Part of a small language model's weights.
Training: a variant of Adam for these matrices, 206M tokens.
Each number is 128 + 32 x the weight over its row's rms, rounded and kept within 0 to 255. Layers, rows and columns count from 0. Numbers have three digits each. The size before them is the row's rms in percent of the matrix's.

# layer 5 MLP down (transposed), 512x128, rms 0.123, rows 132-186, columns 0-127
088:124122126121184129103112103125106115183117181130063107138096132090125167160117107172097116179165127159113099090078095136102140107165090123154111157201078181126161061166192137138165104146202159129159153153072115104150141122076143168160093125154091146111147158124199145108093140136114150128135122125142126149156131106121128145131178095065081101098134072099135123067077170091145076166166
098:115117223072142192152088174149135066182122134145101088127101037134097192153221201128124133117146091108084127131113159158116112133117128177067133113167066197142124090102148161079182142141156147156095139074107100136128091120093126128145135122135099115139159129132126123135140109198110138145108096153140104171135114131108113166106071136131123117135159128166111098174094134131133117131082
096:063124108095132144082151203095141098069181099107163129135131103147073153135166066129138169152166103118101152119129127098154140089171153136135124111137158157118134102099126123172114145185041140135120124089166104112204121115177166114092088133098167093136097085087185084131090120099102150125132178108142188069142119112140190140179124141093080095132153094124161151152125149182074107146141
092:119125101209155152150118070180148156084127120121156216153097082157138132165095096104173128124109088106134095137172128101072097171144163203176131087147150105127091163114103101124108074116092129131053116136124159137155133062160106151121114140103111158134154129150129067105162142194095107125085128108137161121156097125131129051146142134084127086111136161161071114156151154147174181109088
109:104122166137179093126125139096087155027076077156119152143189081137072170169083096121096168148130121193099108152115094143160125148124156117098153136161166089072138114142158105101139086131150101158108185109113150141146148118130157154135152118065153133153126091130152103164089095136133112095106149107201099201144138147145143143125057091077096090146097112129132077129113193120155185155131
084:091108120075132181156145166133133161141120153102115114174153148103196123083146164108156130149166122151141177103081134123139116064088094140112141161174075152148119100120149127163123168155041122128169150101127122181080129094134176067177131107117096100133072107098158179131173090160154105096127114158160187139114183106203080140116099110119161103046092094114152100140114165142130088125126
107:154094128114163130087116165172115073104141163122112118076115153149169131119132098129120091103053101130143159054186112131161101073118124148094187139131161125221128155113124134167186157168155096118137153118079155159106121127161079079123085108126123106141084079126113162121108144174136155108134110117053190149069144185175130111135088095099139165156078127114095179121179162156145103126129
101:107170135170120067148115138153122113142168118169133139113143134149134164081187145156080135171098114163140157121098097064123100174076129140105102071165123185068128143134110135130099146157153087090154128138152114135184181121138127079112118081149097170130208115121186178129099175074132116148112107146194094143156072144187147099081100145114103130084110084126075073097165124132169105091137
109:102098185050059104164162143119124155141151107139170125140160076156101089155099108102075097137133112139146134154133141198159126159118105082166108155153125147193124159096168127132095138187124152122158101122152101139153144104136140043149138098078132111111150088127091136176154074142150102162104109102121115181118155137186204111152168097129092132163109133030129176152085129116096089121135
094:111108115166119150148112098140190114070161065094121128121074137173104085091096190095136173100136135126133163111134079140134109122181139134109128132166166136132080111119137090111076157189075157076143119131143195136167131098195134105096082088094167189132119073131149107142115104153208117118153103134137177140073133180121159082085177116172095115100143099103127120095143087126167139161165
103:100144137095150114140113114187136158083128140131128128111105176132121117124167112153081078095120113127114169166168148151127128147103139168124180091066078148121115128093127082169118170106179146132112127121127128093159144100150123091170143130135155159161172141086085114135187085170113165158195133102175125165166128124058106090149120061029094135064132131074091155151154132197162073099132
110:118152098119200128104105141093100109114157099134168126144121172220112180077086084038133115147150078193115149117142123104118112097125113186141145064135148113071142170095107106086124198143092070125143121047109154164173137135141103107083125149122110176140146124129137133130157142146141164119147140148097129137088168124106204146086163116105198140161146147135156103111089098110143124128079
088:108148155160146161135098136100101110118107136110149081142132073092146179101115140179094095198111150163127115130080176100078048145093120145130080120107085147071155097138127113182117109127072098150162102157087188112122119097153115158083157148147150131109160153116185099125126180094087144157089120172144167144150146135114193120095106133181076154112151120176114094129182105219096141131089
108:174131156101110116169144142151135073218106133117058080107136143092174129093156144108188139117103124121168088116046209148127146145116103165117152180100041151129139119127140176090154092104158064125149157093133179080135112145139115155136098123152140143156098149117196139190058117127087134095128125136105101151095175138145104167135098078136172094159129125121156104143138113150112108082148
096:116100080108154159154130107136095094095108190047095155197082087117140169166157122175143109121132168127161127099160104078153079117139072099069090121100133163125154084199087135160148149188091074089130093129144092129136086110173156134131145104093142069115146136151179156116095079129116088129138158138170160131174134135151102151112107114167139128092165137168093145113209129080137149159131
108:158152169119068039140117125126093128138138089137133132149095068160119154197098165066185113134140162108139186158113157181078099178140139157112150155157111093133125138127189102104122132132153065079181187102092138042153129116115097099124163109071170104108126076161103147140184159103153118104145116098164118187153133146091164114084142172149167143105146132141121118135117120150126130091080
087:131184181125150108104184154108133144112143108092132134168081101121113169118133176095146110164081138109154197116181161096066127123132150155106120053092128106084125108077150146178096134169132121131163156150092126078150120166155076045146145172163186113105190156144183110119124128102121141135138144151102121141133057137159096121125123085148091140065110108199075122136069147136169101125120
108:087142151163097176112127146155135091122119101097170152125125085123137120123148101111106147180109084158179143132126136100073072151090164157085153089165192105102172121087159185149228080147127076070092098098148149119202183090117099127132158159106198083059134110131094103104122101105106082152145096125157171142167159141170147107158155163117108134142135118085137128160114117102161103107122
109:061066057134203121161120123081109135073138071092100143124079144158168155091105144166107140185198106109124135096114131132163093093133140158150106101139143121119134081118087112116114118175040146158151110128161173126131129127139211144116101127171069136155127170084151124115109128152149168108139152115192164105171114117121176150130149141111074163096160108179108188074121119124148140135099
092:125109164117067139131097135148119155114152046160136147120144081114053098173100135092106168152142137119073113139124118150147102140133205112118096123150213116144148197099170132132113189157086137114114098126139117089133150123107171093148152164111111162097133117108164116126123068132117163067164160109111100141096144152154086106125103153102151092098157151111168142101125104231101226145103
091:113106115081121135167129163131138103184112116200140153152103148144148107145142162134115141130102134113104144174114096109122142115042123106158098215084192151082129098172127176061080164133170106049154119135111126099157141176137114127123178150146081073097083170139129153120170118136067150088095069113136151091181144121092187145104123120115055130114140129113151126137175092117159082115126
097:101171095132154153191145037136115125082142155065120139086114121141123191112140132158122100145137147112171083143126175096099109145104070114125121121074005105096111164114077105186100117160123142130161165137148099097139095101102104123134114159143088103185111141151133171161127138107106134170129204171139079131180098141147131120161161091132132173132115083201128127115146136146146141095081
092:130106144178085143111094124100198106104147130134139157112084091141146125132147171175115091095111152152126179131141182124128121157183072129056120141128094118054107163107101111141169170130101117111035149152166107104135137165173105126150166168124183076113131182130156169124097131113083108178089093168127141167081163113121117063165103108156115170115188134159076161109158094086123125121088
098:127140163156117135181179111115097150106174166098141179150136125139164089141196065161173122175142090116135116136135072113127097121112188135122080067135133128104189079088086172136102094089126135170159106102147131135164139160093137128085093099149082114117152180176119111177149097113120090184068131111142129113122112059122104170193134141134081129129114103190166141104140128159149159045131
116:127139141077156167105111125106144151098170121095125158122128170149105121080170126141145158158065151149070093130111096154099106129084062122146113064100106154122136164113118180099147107154102171127179203122163169149142099141134151083074163113078127163176131118221151140076142160077126135169077158106117112161109105068073180089160159118137145089119108163091092116131132170113154121151176
097:088138051144144188177116121146114134041080163112118118168135123162099138161116071122122060150149069117149116153112069133083097130141163099131153088121125104138168129097149144218122141104128130163121118170145131101145140148190127106080163124128154124144129083070128138133108079182168144061133135178122119128164140119159160150115148133103116066165134105132115043128167165089173103153091
093:075119090141104099115156173098114072150118135144067089152162116142160123133104107141151141179134155160097127127078103117100164097130076238117101202096116143126103069154116159127138090099176154119182197131110146076076198129109133104138097114126142095147162168084144142161098141115124090131105082078167129109178133142146162171126149125093094128078111102161145112190111117153178136149164
081:125088082156200120180058095102068132210138141100114087122066109137142151207142122179100150101167123155116110086118078090091203142107184126137081096151128142149144097175175131142080134178147169122145133094129080150149078121163173109161135112101074171105171136138114109133145067179151140083113167097134156131150136118118123132126148133134126128105116085135097132089141112170071136122160
104:119185129180087116184107111088129150137083106090112153123166078095124113152100107140097094165168165150104084110117127141075112187068098141172130149146090149162137108089103092143139148203130104209139094164078116086126113096147173117135083085116102091182133090109173092194144179091173149138085129138097090144153119135132180110138147134118134122058148162152182134163112137096134161096154
103:104079103152079062123080160091102093136158173108135124185100061177115145191085119101153140127140117122136129089125110160182173155125137183156058145126098134128109063102154164151131098152121152115119197151159132109115102140116115149183108108122103180130175170132155153095144148123128091179133078107102145108139078120091212138069151091177160129138077116108116129147058097163135115131139
107:181149143172138106149155146139163077109107136110102118151125075157150141134160091089143153114122115173084134137137152059060103150113102054096135087176170087114092117128104171165135087098120091166137152081117168119155141105109065145090057140112128125134135109191169189132134117077152117123157169094150158146100142150140088072173169178160124160117086141195137153112090166159181096102137
096:169178138142121141161134153135105112177145184085160116066151167027102139114146122098123052134092102198099169201147138142069111112113148203159138113098108107185134146153137142103111135083089118102115123186131085150124134099158137200152076090136127133162135116109069136087111119108146163136123132116102145157081098140093093167110114087127158098137148099176150085164142168092120140168118
110:107152102122183120067185122107123146159098121071137167147119094109170130097118154141142116117146155081112120111116110158107146139120207115121124111162139044139084080134120074054150165121122149131105179134142078130120125107120159162068161144182120084137175068112169165181148142109185116069117130110150139121098033125088097158140110151121120134092133106125216112130157142092146165147101
106:125168191081076091064171128136157139076153150176144128174182109117072099193094089107106157129130146131130145125129140153166110155151072114128138102099181132156110145117133087101135096155102127136135160121145152132112105092122195113133144131080118140181117129169090084057146101167107129081112145077076132103119105168137181128172135149142109104073127187075146104118157176213142091173128
092:145126199104136104194139106151105137176141136148132073188118110130099078149159145107079151082121124188129134142126109140099092125067148053078155144148161170085112116124119163185108165120134102138133092129172145183085087102112150082138124077049151095143139136091173115138152097184136108126110164110148194110119174099084131122164125168106121179186060157140135113120066118137129119117120
093:114190071104126149185109134151198080121172054107111100142108094109094179133148126120129155109118143138103161161084104110083143182159165191146161143121134084106100123090083133174111145151112162164143132144107134131119132127139145121116189131109138127175115098111107095173144107060188135139146105181068153135141125137174120120143086060128130090131084099147111097171161137137026135162069
093:163159144145101084096116144162082143128144154169146129099118117119133153058097113128137099174130118119157160152122173142134067083112088140034186093161153147092130164234144136176227124130139083109167084158147143085114144097112118108112131142134114075120087135153183131093135165101061076150145146138132125135199123156157095078099139124132150113125148122127161119148093156161116075134114
096:120148074152131154136096124129098150095173106165158142110134119136089118116142156129169089169143162129144137183124108159146090139115091172076135201106074182125166153114151127146144113178150156139119154129104084126178149158093041118163137092165160119121151116129134102105113091104172112158141199192135143157134095076090112064095146096088085079127133129202166168120076116076087142071106
109:096093098130121143122152129085086152148195135164131190127102111185114122101199147096120159140160102213106088090112115189100130126149130184120112143172141047144105114174102112142124090118122165066156105086145187125094133115172094119104112146112121082156113098098152121102131092133054192104187135121136099110151146131223127121108110158127148124157120136094056093150161145132142137154119
101:095111118125134158140105166096166106075140112103154096121154202131159082152167143168156113154161176187086081120126107082110197109114137091106109167086164169105168125086090166050122109115105083138102112100094138130139100133114120154127100162144116105085159173134157154095111165124112123150128110056126119155126186077084124192124114153204122132160159149171139148046127076138154164118146
097:147099126145109178142135102116104139169131158111099168128102138159118158103159141141137088132087161081138082149112122117107134174150135120151178108103038135105119085183131113116114055114050137100166184116163169168163111147113133160177138094158081135131114143108172112111109112107094067137145133151090148136158095096084161158081162045176086103186137096128139093137101153190190074130146
096:153181122165079122152166100148097105113092153098132136122155133128191146172131093078147137172120148135170103141105125110066176108132093133141096180115117091130095162092065135138104081145124110151131104131063151086096139110090129125123130110102150172117142131154101156085149187099113074202112086161183153148134132108116143204089106097096169212134069096201154140091128167106141119105091
115:138153133121184191107117124130141133150094124118126179154152151160052133176082094115050128170128142152214177179161134122151099140145164097149151074080107101154152098127085092109042111160091107076139151139136153130094129101086121121078161086113136105093138165101127123173136124139155120163125095147146148170165171117160170114159122118111132098148149084122071179055152151178095124098133
097:109094150129104168159171122080146184142114146150147144193126188196119111136162114078094134109108074137159152096153110099145140169121128111112085139194145114108079122135109108173168157121092102162130062119146116075146121135122192057122081109152095123113167083150151197128132119120145114093131147145120137154088112120168050132115132121155091082112156187152094177060152100180112103069131
113:110125144116178116133080108119126147109144102062161164095118192152145127147144120093168132164124186179148125144124119163089196123103172120098160170073130168115173148053100108133134085156099105122127145123108079124113126181126120121137094096142129051144184107138129091096079173100191107142121173085118095104110146087034138103120122131113109100118183113192162093165156093163159131089109
100:134129122136159168111182196116124069043127137131142126148064121104137114120117210128111149080163162074127118124145150153119125103156092119148074191151179131136131087140157126118133142122139111090134131106153141154110145135151111149133143115117169146156112146137124065079153060233093116161171137049172090091140203175101126151120135094105096138102118168108115147100117103100089145143070
110:051078122116116135044097127145147162166114146111134101136082161096141136124195051181138138145069170125189107101165111079108162187090109080093149147160145140137082149089111193109158082111150110164101096130130135131147120135065145157106118150114122136063152126136159168095116124094185130137118150124148111160147190069096114133085135121135150169115158141158200103133081145142160155127133
094:106198068139156099141125086073168167095077141131151181195134121169145119160120131155178108127109157125133117106182115081077175131148125118141125125113142140131139105149164143078143158159101188135103133111175127143158098104183162122080076119107095087144138121078149128023194067100153134152095168106182163143104139110141105108118094184111133164110140135141038113113120136127134113113120
087:060109180119111113136164119148110079106100189091131118115113126097097088132128107156158119128140157142071108150097109161217123162136100137134086188132140120106108141172130143129143156091108186085101120163061009194150168161176125118134155135112171152122167122119119123166132087111095140125074122139125095127165153108092203113091096159136114139128131159034145127160155128146109142151130
095:084110125126125076155159150120119089098124168142172075117083057165199110159062149130143127155135191124093114119101078101132104061152128140161072116141133135120128094146159147139168151111158131151162164099114144129082164111083121103142075158113146160126155188119162148120136163105144130133123104070142140107165132172143112094128184130074059108121126110121136052164162153153110223110184
105:068104156053032154115174159121128120108088121115161125065141113110127093131174099090093118222131141113164148152106178162136140123099068186116105180162125137133158135144167159159121105167159131141136139174152165102149170137137161103158129102140098142158178089123126144146097118114233082145145134099071103089105099140097158081117171134099101109142090093111094120155115117128166109128153
096:126160107120189155153125105094156122126100108119153141095136190071061153098134221156082163124135137099131095096100149178082118177160121120175136123209101103154131150114133107186109149144103113094103116129154112134144198142099118131107128103124149066171121085124149135082116095120081093115094118201146136146077179112161113140115136074088100170167137108212107157089123153084101132118127
091:139170101174126104107125139123179154056108153138065139127041167166086150126134156188170085146103140131134129079119156120090074136148111165146133112156167143104099106139116147171124138095116108127139090128094159051185138126161089111089105108147118111149131149168133136067162125112160123117167140093085187071151134188141124025149163164151097129105136102207135151113114108138157135168115
098:199111185152150174121137185111162092148158122090195141136133099222163129128168214112081149080128161091094099138140141146195134129120114109153134158122130092121129174084093112163166051140117126118094132135123137176153110110138139081137132160140097092161146154145083119072140107138077096139140152121112085081120103139065115134180115076113155166109108136119089088086089161157110159159148
118:117127081118093099146108133107172157134126152121072139149132162152160133104146127159106194165054144146158118139068135088104149073112131118087095127091115133047139089123124117023127125074082126169099123132127171129160103139102106108111134153114137174156160089176165180108080144126135132178119128155138140134128159103085123189146171142167153100167115102206166118120097138074179160078086
# layer 5 MLP up, 512x128, rms 0.143, rows 133-186, columns 0-127
096:162093093148172132161164118166193125093116162112076116127103114135133126156061112167111066155106148087153113150094105138087113108144085100110016101102167142139177136170096154141057091113158156128131046154176141097127180109121125165164144134151129149158075138100132135096177182095113112134118140123180157087157202125084125161097143146104115107122096133128148138120170107099125121148193
093:147091105096190120181162089113162184143171111132117111076138174133090126118138100151123165124147095097146119149074148143116099066143109111058135141130162177147155050087151150125123080127145100122172166135119137124190155104147135177197165086104116126125151098133091082104147078142135151062040131143169129093098158115115101167108126151118188116116138132109159141067160085071157129098104
102:138077099110131083092156185074057165130148127163155071101076154151110115147144164169075127122130172139101122175111139092193121063151116143093109149123129125102159132105161121128178172179141075098176112169162115125150090127109164106147149118168119104086137118104129114156133114112196184102128174125142102084120153147140163124147108121116121107151135068067229173079103090089136115112131
110:165075144110141136157143064158120159186115108113146123143058148110150141093149161075071113140153123157089132159135123082139215105150108150127139134076128176173136158103142121083168117049148131118137148166083118136114097130180170154164076103176143081057125122127122115122118085077071163140110107119110182173166165077110147160134128109116082125089092131077132147082115178157161138113104
089:162143114139098121116113137169096142110139108159130132065091084143162100137121139103153160061094105134121094148118108184115104158143076103109101117084120161175132128111044184122103064095168137089128147136147151129110193195155117119127179195072136131156141106107080113162122187132086100126114144162078152128130106112076103124160131123118175119179193117134158229131181110112132156103117
114:145106097101119104150125130148092144148125143092148117081077103168106089128122151102211176109204111143106069147145122188160144133130166084210081110138143160069145128078070141133101097137126160105108088101117062119107129110097126186128177201140176209114168118126112070133162154164122131104113151141128088091136123115085125127148147156115117074186185110121143112132148127149134087112152
104:118132113156164129106110138075141105138120150140171057140099160157178092145156167145192152148127133118068129112126119062157156069109137110137178156118134082139118087115089126099116164174064117181141142141100085140064087204099169140146144134140128138093123103152162120216135123133129146126056116136080126139079098133129151101119129100164154125109099095093206184136113153131064164121176
102:134102126164153163172053150167158070166029168113135206121121114071170183143083099136150081122107168119109107143179105148114160171138115131177136219103132086112101153182071136132160117137101108084069145139080073119157139147104150159124126174124134146133186139149079127096117126104095093095170102130112127151115108088122127161124096134158115138165165119136086148139158140152101162148122
095:203092117115092136106136149174150109140069111129161168108138071135121163135065145163125094134067195153125112164116128123172130168092093131179070148093130130192143183188099126106190125072110101090145131157135148115153106094130167137126154110139136112120129156123058159086096166103066111129104146091122032079131127108147133151112143123164068157166174131114120145119150135158103129177095
101:134085171118154182104107110077084124162119155134099116119129163105153162116159118143109129114128126133103150094152115127148136049144177103111139139076152189138140104153127135135088120160123139132120142143123127152100139086099084159191080078125116124091097110119154074148064103191177122149087128092048127083125131151227174131115154195158110154156159157106177160109114103066077160132187
114:114119117154039126125082086131175154128075217148151148101089104126141133159088147057147086155116123171166070189134053146075127131089059114118136159123131149127125146126150104130161113134063152145108121092121145130148168121180085147137130115115138196087104128164095128134127132109073108128140099135178175167100087121171137141106187163127161128108098102062130141119176134082148159116163
090:143153077125177155111165118099145111179105145085110151136205104116095122119118128070155132102142096148137123105115085095146118085128089143107097125123173187185131150120129106104074086091157170128104168091134142150105187113141127105117118129105143131177085093127092135155152156163149157121043166141122116091071094050149144183138092166056200058115142144154142112089161147125139113090165
106:151084174154084100067180093147170187103121196128169113121149125155133115153083141131126122148157122146091160131168076135100118130164079169127147159117140149126113087124080094136150036106120160142071099125141097201098181107106096170130166139140131105160073087094098117167175126109057087135180110171161126145101162080112101147142108159115123144127074131107130182170145145193128141131125
092:193086094136136111118130079145151101137120091184136105148126163128159065153124139120185097121146139157103147143104103122125143147142135136147203109138106077121106121120140106078104073097173131122105136061159134191119205160087089154125134158172102177154165139098051083108121108173161153110169105122048135147108112150094158111152182099116161137144092141112185138069072160177124110112161
107:182149085151116175099128136099117091156084163108168145087149144099155127128075113177130083056192152099143081144150108122183132069150108154105125121113131109161112129135065177132136181114155113126195160159123124155092180125106194159111078177168117133072159156122137124147112152131076136167145103108059157074167074121107071139126156132114125079091104121105104131164164132103094164149169
088:109041118142170203116138070161161151123162125084085118061127138122100171168093096111155188140182099092120101108082105111126112171184124039107163148150146122107123069145145085135130108185115114110120125110138099173132143105098101195166125190086117129135112082149114083137103101180148099132147111171096144181142149150174126144134135157092133117156132136094134096142180105069145131120089
120:148100131087167136157126138129073112148135164166170103117119170141120184154099196120139129123118109115097124158145122026106131130163138094141105160137140082196104161153132098105148102092123148091151177164106120091103114136162077146138142149164075213168116094106133172139095109102097129181141139054123118146083126067046169116093115143180129139127125135157117172104148209161115146149114
108:096141096093081139192150170101142087143051214096131122154140128135142154162090164158101059112094113151076137121157107148101177142150095171150121162114113134171137127181088146111178116087105073145170184161075132097097138094146063114153068138116082124151105106152145089101092122105184145149097136171135122118107127083182115218117157126146130135091128110150131184139125135109134127153157
094:119117129144095153156164148188142081119095171133112163122123119123118157129103136093154121085080165182068102169106081152115168134136087141146144167104095105163116127214132135139180160079089120119155174119143109146137119158112077112106148154115138117117069143130097141135126167071123069099188110145097085142070136093140118132099148127191241187156121146141127163122147122130057180146094
087:150161163130170134079099083142164163074176150072052128065107111135133159141112101128169100165104097154155082097158155155140141131162130169115148098139047125113133128111116086156104087129133129189116138104130099124157129117075171179215141108111153152135156061085122163120089102121170147151147131155101119184095118111110057173152110100113216129136093141134136105098106133069143111119121
095:138097100127188138088111136100174060150163120198127156144087185136165135109085149119144117113154110122114143143136127104180140115132126149098119128100171057132101123124113150084121131109146058203172061057130097142115093141115136140096099106129127208117123141138118123145061091160143103133159090096124184089079102137105127123141163194135148081138174168119108160165158125096178153102198
091:196146176116201159135160080137142119129103119144103091080151186099138069134066129122155113146145066100106137105120124122060120100104129098174157118074094117131115114105145133111100129131165179164180114123146131128073169087091115231150118131136116161183098096096096126130118107158105158101223102120156163125125084183094115132121144170107153112153083137098140089141124159167153160155162
098:116117019107188109090147102105176121180193146119163135075182150109152190119085133109143100151149124123127144118130127087104180150189118140175113154143149110141179139166090147128140099172115113149151153174119115084135156154154132147166166156104071149149128067143146136083150124128149101069154074153052065105131119154095198144075067094160139115134113159134138108158122133119138123113127
126:135127052108161166121140138096147103113113155175123058157113209127180130133173137124127147102170142156161079072117050096151122103090144100148163129113153088202143114118135104130080168180083149074170110127142081142087138180100115114121099133139120153121132097144108147139078203150160169120078136117128141141109170109133028138121140082144144155134134119113128114161192152151105179125100
092:085169136128126076097149156091152108147142136091159157101123121142176117113119105144151140145140160088110132163183140107153146147139107130123151169110157084091137178191084107121191166151110102113151173103099136108135109120083042108124145174111030157108103098165133143153082139137101121156090123102101030115090097172128125138120066114210128144132130117120115170168107097171097203103141
087:107093135119157123136073100121092150114138109094101177071116175103133145130127136155111146145082125117187078182173143130099180154100125132193120147097138125143095106124153072109107142094141060095167101152131127192160090209180119167131129145084139171101125092148152155146144155086165134088189087117084085107093097146145175143111107125184152178136116225126100126117161087116159127092119
078:184149205111106119083202087171184058121123081143101158175175152112113099144099162077159128187154145099146124164146146120157083111147117149099186122103125146089138145056094103106171095101119112134068103128101161121147159119070129127119089180191172081113103131136107112133109157077083196160099116143150133158106149139109107109190153136123140141119147134112128126180136141134183098095143
105:169115101045182164111150076152133104170158121112168165165115158053118162160157148125172086062100124128169107151134130056183135109160117133135157118124133094143089071184130156100123116074156102068133120150180119144099112125156187122120119126150103156171189137140071140113171103165100121141178093079128144093126148132089121147162113126085093140185141172126100145086133152169113120170096
104:097166078127151136188106154062101106113119140153128116128094123174167106155157134175113154089142110125133117115127095131121237133051139151218097175133140157110111097111177157096078134156113107139150095102112128163057121141115126143110114109124116175156120102159168183172138051121137073148096072070096131092121121088134143131155130139158125126155140125135085169062095158174101148140102
104:116086111109136151125130143138089138128116136111135136114098120174087095176150127121106143153118182110108117157111145101123099129134165062131101143075159117114097157125098155103076141128147069102161083213145109128139087118080100090172184084123140220152116084166103135208182138112107101108112171096110097135121164177157121132160109184162064135219156116116149165087170131144093124117088
096:120114102072184097080166151144158116162147103123074077153108119122178147104117137195122186140180104120137123105088127138195122104190102119155157110130139087054138093116139127106084180138114096164131109101145123138142091175052110100144159133121138115095114139164155052082138120110134160108137109044159127081131198124137186141156135169097087106171167148096153141116093094146141096107162
109:133077104130152103112115129141074169155139081173149095162129177123178224105176138088131146150179120153125122095144125146167130151120122120155111168115116116109144117116121131100075135108121104135147134083148069165179220195105068132156105154115087161111106130206113092095125091101113085113087147117159111136120107134171130124217153098091138142149126128099126169091074117078154076123087
104:143063106157142144125117136141099077140130172122147118173103173121166150159207117143120127108097164106068111114131074141154138138157100177125192203088117162144117061167142150091149117099073033147088171114087076166065106156123094114131095130149139110109102159103156177123088151131106105128216084170111123128090148138159125131070151099131115117121117161129112118138157097101149122158165
091:111124105082151179129134181113127113093160110146093125114142150115200197146078087192134115168176116151136109110105140095130157131131107144187120137103170078119147167136088123113158130203111085116159150097103100097062183136134143164095120183146102137074171092135108143134165115095112143144080135088103074113121108124135144122169100085133115068138197099111097127182227159157124141152120
097:150158097129092085126141141159125124117121143099107162122142079153105097079134095125101124103140160079161088169134134181143123166137114122110146133142170173152201085123122140118176155132090105135137156068122128110181174109113132125166110186095138093144091157165120129095142142085087107152106059074133108055129154046083139145118116164177134185158156146058155168042115154126141135136195
092:148144114141120097122120100071109148132143145142196135129156101137128124184053122076191144108123118153104121145212103137142091127139128103197039131155178112127118182144135117119101131147052158102142171063127119119152169239102097168128163118148143154117088096130112101135133146145095121109074111095115107140101134087074174103103117152163157126121165148149147117136159147154175194112136
094:160125156066180102106143127130127057137136141099074179194136131088171130114100056101135103071156110121115136124121145155169135129109158099205144149135126113134077083176139106096094159079158155165107100149128101136115143095089123112124121131121103202144098168085112123137116119143109131146150070064026098134183142141133115149116153114091167186144182192091110107113103102131146106166129
109:158093137148166113096163078122150144158134158106116142153141139129134191148157167124197140139140152077148143109202114080072173163180115109115106126143137203105148172164135106105159069079123124073163170101092096143200170145086118144160142110164141166091082163111128100129118142076108112067142086119148122142133186070078185119076142103094144110119095109133141143096127162116131077125092
095:174092126111135133103177122165154132190152180134133122172155067124127155125096138089104153150064157069156157169132128108102116167087094147095156101092114129153094163180124107138130137139140122177121130115154117130153122118039126100181153084084118152121088157077112112150132166113135138096115171125088189151107099147171121133129172071059140149136127097007163127154164087155127144168129
090:125122066100181093142123122077100141122067171152196055135154153103177158140135115056081168085110099129107106098120089104154175088184124120100167123120132103147106114147145103135109132094172134166174138187131105131083149156174107138124100147160085126155109156217141161176134118105180099125163134100062067106128121099127155168171127114144120138098153154127101127125141175159054159145129
093:169089159096146167063053141166201115149167123170123095128152126112111131130093118134120114129094118162113140083146146110153096170134141108113137120100096099151139165149157163107158161113205134144106126136137126166099133115144114132183113159165139113105073171176166094148103095135086152120170156126058055078119144124119135098160128114140125105142175149000153125138094119151106120084167
125:182072101130111142173137162178139149139135146101112127124189213122113157106158092105144073154101197107046121111148106072141179142167116146145129160132102087195102081183079134086116124131133109064136144120092087151125145118096093115121136130096130091125119195144062095125078118140173090100120086098137155121092124129127158159120148190094156154169154167125125132108174154099151121150076
092:130160107118143051130173103121079086121161178105121111163129093051192151159104107087116174108152105203130145120141107103160106122103126139191089157140145157153148164105122156100088113091202178137126156132093130132064111136097161162160118144120129123094128153133149092165071155101154148152074053137118086135150115148057126138092124082142106089150154054119158145136149174108145100164151
115:136151134044067119123115089186123141148081191122094110134142059182128154156086130089129136140177121184090113132106131142129161156115144097158131129117115169096154141124090146106176067105093118111113146078125088128143170100097125160076159118174169166124138188119142132134123076178112117150101160131169137128096180052162081147180169104138139088121110141099194116149109122154055091157131
096:145134117089106126130077074158129135239081131117084174144152152129075167133119035164135118158096116098092146106150125059099123108133162151123128106124097122091153155131166095100143097085153156163153141126185111141097173129130127153160092123109117135047133128113117172112165171081138070127155079167119151121157104116143135157125148070144184160152132103111070114145171157147161140127208
111:141125134130071158136154098154127117145112210124175084194125073139130128142076139081139131143127099113129135129113103073102154120077112139163149079047106107129165157187151139113116144081164143113134085071113102098149106119094131063216145134152131112113129170179100102164090178095114158143060145092125143140097170147125127190143156099089167149157143099100119148113167122148174124187081
096:125080130150073148085109106141130113163140151160150080080135101110142171115107181119107107163132181140156165150133144127120124187084072119144090169082109158111112160137103144164100087081131051066097140152095155119144156207107112120158205178179151100144106158123093087162079174120110085139122058142126115109114094136128110134165148071171157077139135125125134166140168135096129124199134
083:137141103183130118094134102145195054200100123112083119168168120089115133109132124115142116161142094126150118140154137126122172108057108183130114122109167164120170188105080117078143176075140141111130135052101163134120164137139107132100131141159095113110071128155136170113090132156154119170163086136105145151073132157123098121168111129155160088067116123176082070089152150144173194174191
105:164101144149080095164089142103169098165097177085102120090149087172077112144157083137182137091116119096059136127155117109140188154172125144114158195145171190154138110096069137096146064175161164133100175148142139176099112073078150145124099185138142117133095134096062105119122141166143166135160150108163105087077105110165103151154167166091172100144089124111123137125098163091142109102134
107:134164030157138109140115086179070174211127118110110093093165189079135153143107114119105128141128137206115137152149101070128136083157121086096154145089108158138142117095075103103166132109094104071115160121126114163125135096106115178164129162091138121134136205134118132118141120090122080155133168133098180161145100160092163177182153085156102090109124107101196162149171119143098105116109
103:131110100133087101137096153152106139118162134121170112093087077146128125140144160114143194117133099164129109203191123144149124139107118098122159158133126137077127162133129157128088088100112126148125141132166118147200128108132125181175164127156094122052126144172068052241080148120049131162071167132111110157126103117122115132106087174167166100107084155094178117135152076130153124101135
097:146063156098100132123156108144049111133150134215212107128118121151144080142108111067071186115136079149124131165152118133161137097098126091090154118167187113129132163148112108153110111172143124141166144153138139157112107134087178145149181127114097120057123082076091092169147179139096134100072144150147083161150141120168109128130070125123112145181136170077132109147167175114059111120121
091:109130131108120104117164109150080152138110149129116111109148152102161171151088125201092151171113091126111109143183098140152139159144113099146051131157118151152124165111161124106174098063098148124152219135140093123169125169129088120122180110158089128101171119114130127137114183115060097095119034164082127115064159134139144134090128118185088154095193115098122150137213105079135132157140
110:170103135135129092058107166153149075140109120107138049064144146131103137174096098094161110100117099143130124181200132138177145172170065123154145156103139133187144142136103145138112104175158100077118116126067115147143122121106152175134128119159154117093092192121121101158140159154080113078145157126143080117117146126163134117152125080115114064161147093063201160115165063171142130140180